{
  "n_layer": 15,
  "n_head": 2,
  "head_dim": 64,
  "norm_place": "pre",
  "qk_norm": false,
  "bias": "all",
  "parallel_block": true,
  "lr": 0.0133,
  "lr_mult_o": 3.0,
  "grad_clip": 1.0,
  "warmup_steps": 200,
  "steps": 10648,
  "dataset": "wikipedia_en"
}
Each number is 50 + 15 x the weight over its row's rms, rounded and kept within 0 to 99. Layers, rows and columns count from 0. The size before them is the row's rms in percent of the matrix's.

# layer 3 MLP down (transposed), 1024x256, rms 0.145, rows 402-412, columns 192-255
093:64 36 52 53 25 50 44 25 53 72 64 55 41 45 46 49 46 49 45 47 33 52 56 50 54 25 31 58 52 41 52 51 58 56 88 39 48 39 45 61 55 26 63 66 58 60 58 54 43 49 49 15 36 22 51 34 48 58 75 59 44 29 34 52
095:62 19 22 52 54 20 62 62 47 33 66 45 43 46 33 44 57 60 78 55 63 56 44 31 55 48 43 35 09 52 58 02 51 40 36 31 54 55 51 54 24 45 38 96 56 51 52 45 72 46 54 83 48 56 26 83 50 73 46 51 51 77 51 26
098:49 44 46 55 43 63 51 59 41 31 37 36 33 42 36 67 36 63 60 42 35 50 45 60 62 79 59 42 62 45 52 41 45 47 49 33 45 41 64 47 50 41 28 44 55 65 58 56 45 67 09 49 63 50 38 23 61 69 55 47 53 63 29 53
097:55 63 45 45 53 62 55 59 62 54 65 38 36 66 58 60 42 16 57 67 53 65 62 24 52 46 62 51 45 45 80 44 19 65 50 37 49 38 41 54 45 45 36 39 48 61 73 61 68 49 63 27 40 25 74 51 61 58 33 35 52 41 33 72
109:35 49 40 43 55 40 53 48 64 40 30 70 38 55 47 42 52 49 45 26 42 70 60 38 51 55 65 50 35 49 68 70 19 56 39 59 50 42 33 86 40 71 71 57 20 36 52 49 42 62 48 66 59 36 48 68 36 15 33 48 42 41 62 53
104:26 65 46 36 57 35 68 21 63 42 50 13 44 42 60 12 29 52 63 27 61 67 45 67 57 38 55 43 40 57 42 42 46 55 23 67 67 43 55 49 66 25 60 60 55 31 59 40 44 84 33 51 59 23 12 70 26 73 45 53 35 27 54 64
101:42 70 25 49 38 42 36 25 48 60 57 74 55 63 44 52 50 36 54 51 31 30 71 70 64 51 47 48 57 52 48 32 45 57 48 28 57 20 65 52 42 28 62 50 45 42 25 29 50 52 47 17 90 71 48 73 65 52 50 76 33 39 71 58
095:45 50 35 56 54 53 50 29 41 34 61 55 64 51 41 67 39 85 47 43 32 58 50 53 32 51 43 60 48 70 68 60 53 75 58 56 30 37 49 43 30 42 58 60 45 33 34 57 51 41 67 43 68 45 58 66 42 27 52 45 66 58 48 42
090:68 34 35 74 59 71 07 65 77 61 55 29 31 67 77 64 45 73 50 49 74 43 36 26 62 65 53 48 54 14 60 39 41 60 57 45 46 46 13 58 35 71 44 25 54 31 19 48 41 60 58 53 32 32 67 72 58 73 74 72 33 36 39 37
097:45 41 60 60 61 54 49 28 49 74 68 40 47 14 40 55 40 54 47 51 47 18 50 49 61 60 45 61 41 26 62 51 56 48 29 57 31 38 31 34 46 50 54 55 42 11 62 49 56 69 36 36 47 55 50 30 64 45 69 69 63 55 66 56
085:55 44 45 62 34 74 25 40 42 60 39 50 38 46 64 61 68 59 49 64 54 34 62 67 69 48 53 48 61 38 43 42 44 53 41 47 50 51 60 47 64 41 75 71 42 54 39 67 31 49 31 32 48 58 34 50 59 63 53 74 45 61 33 57
# layer 3 MLP up, 1024x256, rms 0.307, rows 403-413, columns 192-255
105:83 30 38 33 34 38 56 62 45 50 63 54 56 44 60 33 30 49 80 63 40 66 40 46 39 41 39 65 33 48 55 56 66 57 55 83 78 11 40 30 46 66 41 77 55 68 39 51 54 66 65 58 61 61 42 81 44 64 34 25 24 65 48 92
103:42 39 38 43 58 42 78 65 19 56 22 68 79 48 54 29 49 32 54 65 49 66 47 80 44 32 30 39 31 37 74 49 28 18 66 76 51 44 60 61 67 56 49 39 41 78 74 83 48 69 37 30 43 75 41 36 46 37 42 95 38 27 52 36
097:50 78 53 54 56 59 68 53 54 56 72 53 41 63 57 53 57 47 35 60 43 33 55 49 70 78 64 57 61 54 66 31 61 63 45 59 55 40 57 85 48 25 47 69 85 32 36 82 33 61 36 48 53 48 55 62 61 16 61 47 42 77 47 71
111:40 34 80 43 42 48 47 82 57 58 71 74 64 30 25 40 43 51 74 28 71 43 41 43 43 31 75 56 41 52 32 62 62 37 47 46 62 77 39 78 37 57 40 48 66 62 49 37 30 76 37 52 65 55 95 58 50 65 48 53 64 50 65 78
097:67 45 41 50 35 34 29 74 53 55 43 46 70 32 42 67 52 40 46 36 37 83 27 38 42 55 42 50 35 47 37 50 33 50 67 43 57 48 55 44 38 54 23 58 19 48 26 61 55 52 79 49 62 48 73 50 31 15 42 36 49 69 55 47
091:46 42 54 51 67 61 35 50 64 77 50 34 45 53 62 44 33 30 61 34 05 52 52 44 41 38 41 48 61 53 64 61 24 41 59 79 40 41 71 49 59 33 44 22 67 30 25 33 57 41 87 71 72 43 64 58 36 31 47 42 39 46 39 61
102:18 30 64 39 69 29 50 66 38 26 37 73 69 29 81 38 62 63 21 47 46 46 49 38 43 41 46 43 52 79 37 50 53 39 51 72 45 42 25 43 38 31 33 40 69 36 46 52 50 76 31 35 57 46 44 56 27 50 75 48 45 57 73 64
095:33 46 70 59 68 36 55 55 64 47 84 47 44 61 42 62 39 54 22 55 59 53 60 59 43 49 49 48 62 63 42 43 51 44 47 41 61 20 55 42 58 64 52 46 38 63 73 57 30 53 55 36 70 51 52 50 40 37 57 57 35 60 63 34
095:46 42 66 36 46 41 59 64 31 32 60 58 39 55 66 93 55 57 27 50 19 65 67 23 32 45 53 49 41 40 48 52 33 26 59 73 44 34 23 55 53 66 61 50 54 31 37 22 46 46 67 74 71 55 44 63 14 69 66 42 44 48 21 35
088:53 62 61 68 49 33 63 53 60 53 60 69 53 33 45 28 26 38 40 58 58 20 28 36 48 58 39 49 51 39 44 51 71 17 60 75 60 69 35 49 23 47 51 39 50 52 49 55 62 58 83 45 67 39 36 57 65 60 14 23 67 52 74 27
103:65 41 52 42 40 35 52 53 54 15 23 48 54 47 30 34 38 57 41 37 46 32 11 16 35 49 62 37 62 59 32 33 57 69 68 46 55 54 60 46 64 61 33 20 49 19 56 53 37 25 43 38 43 52 62 52 34 51 47 33 44 36 72 49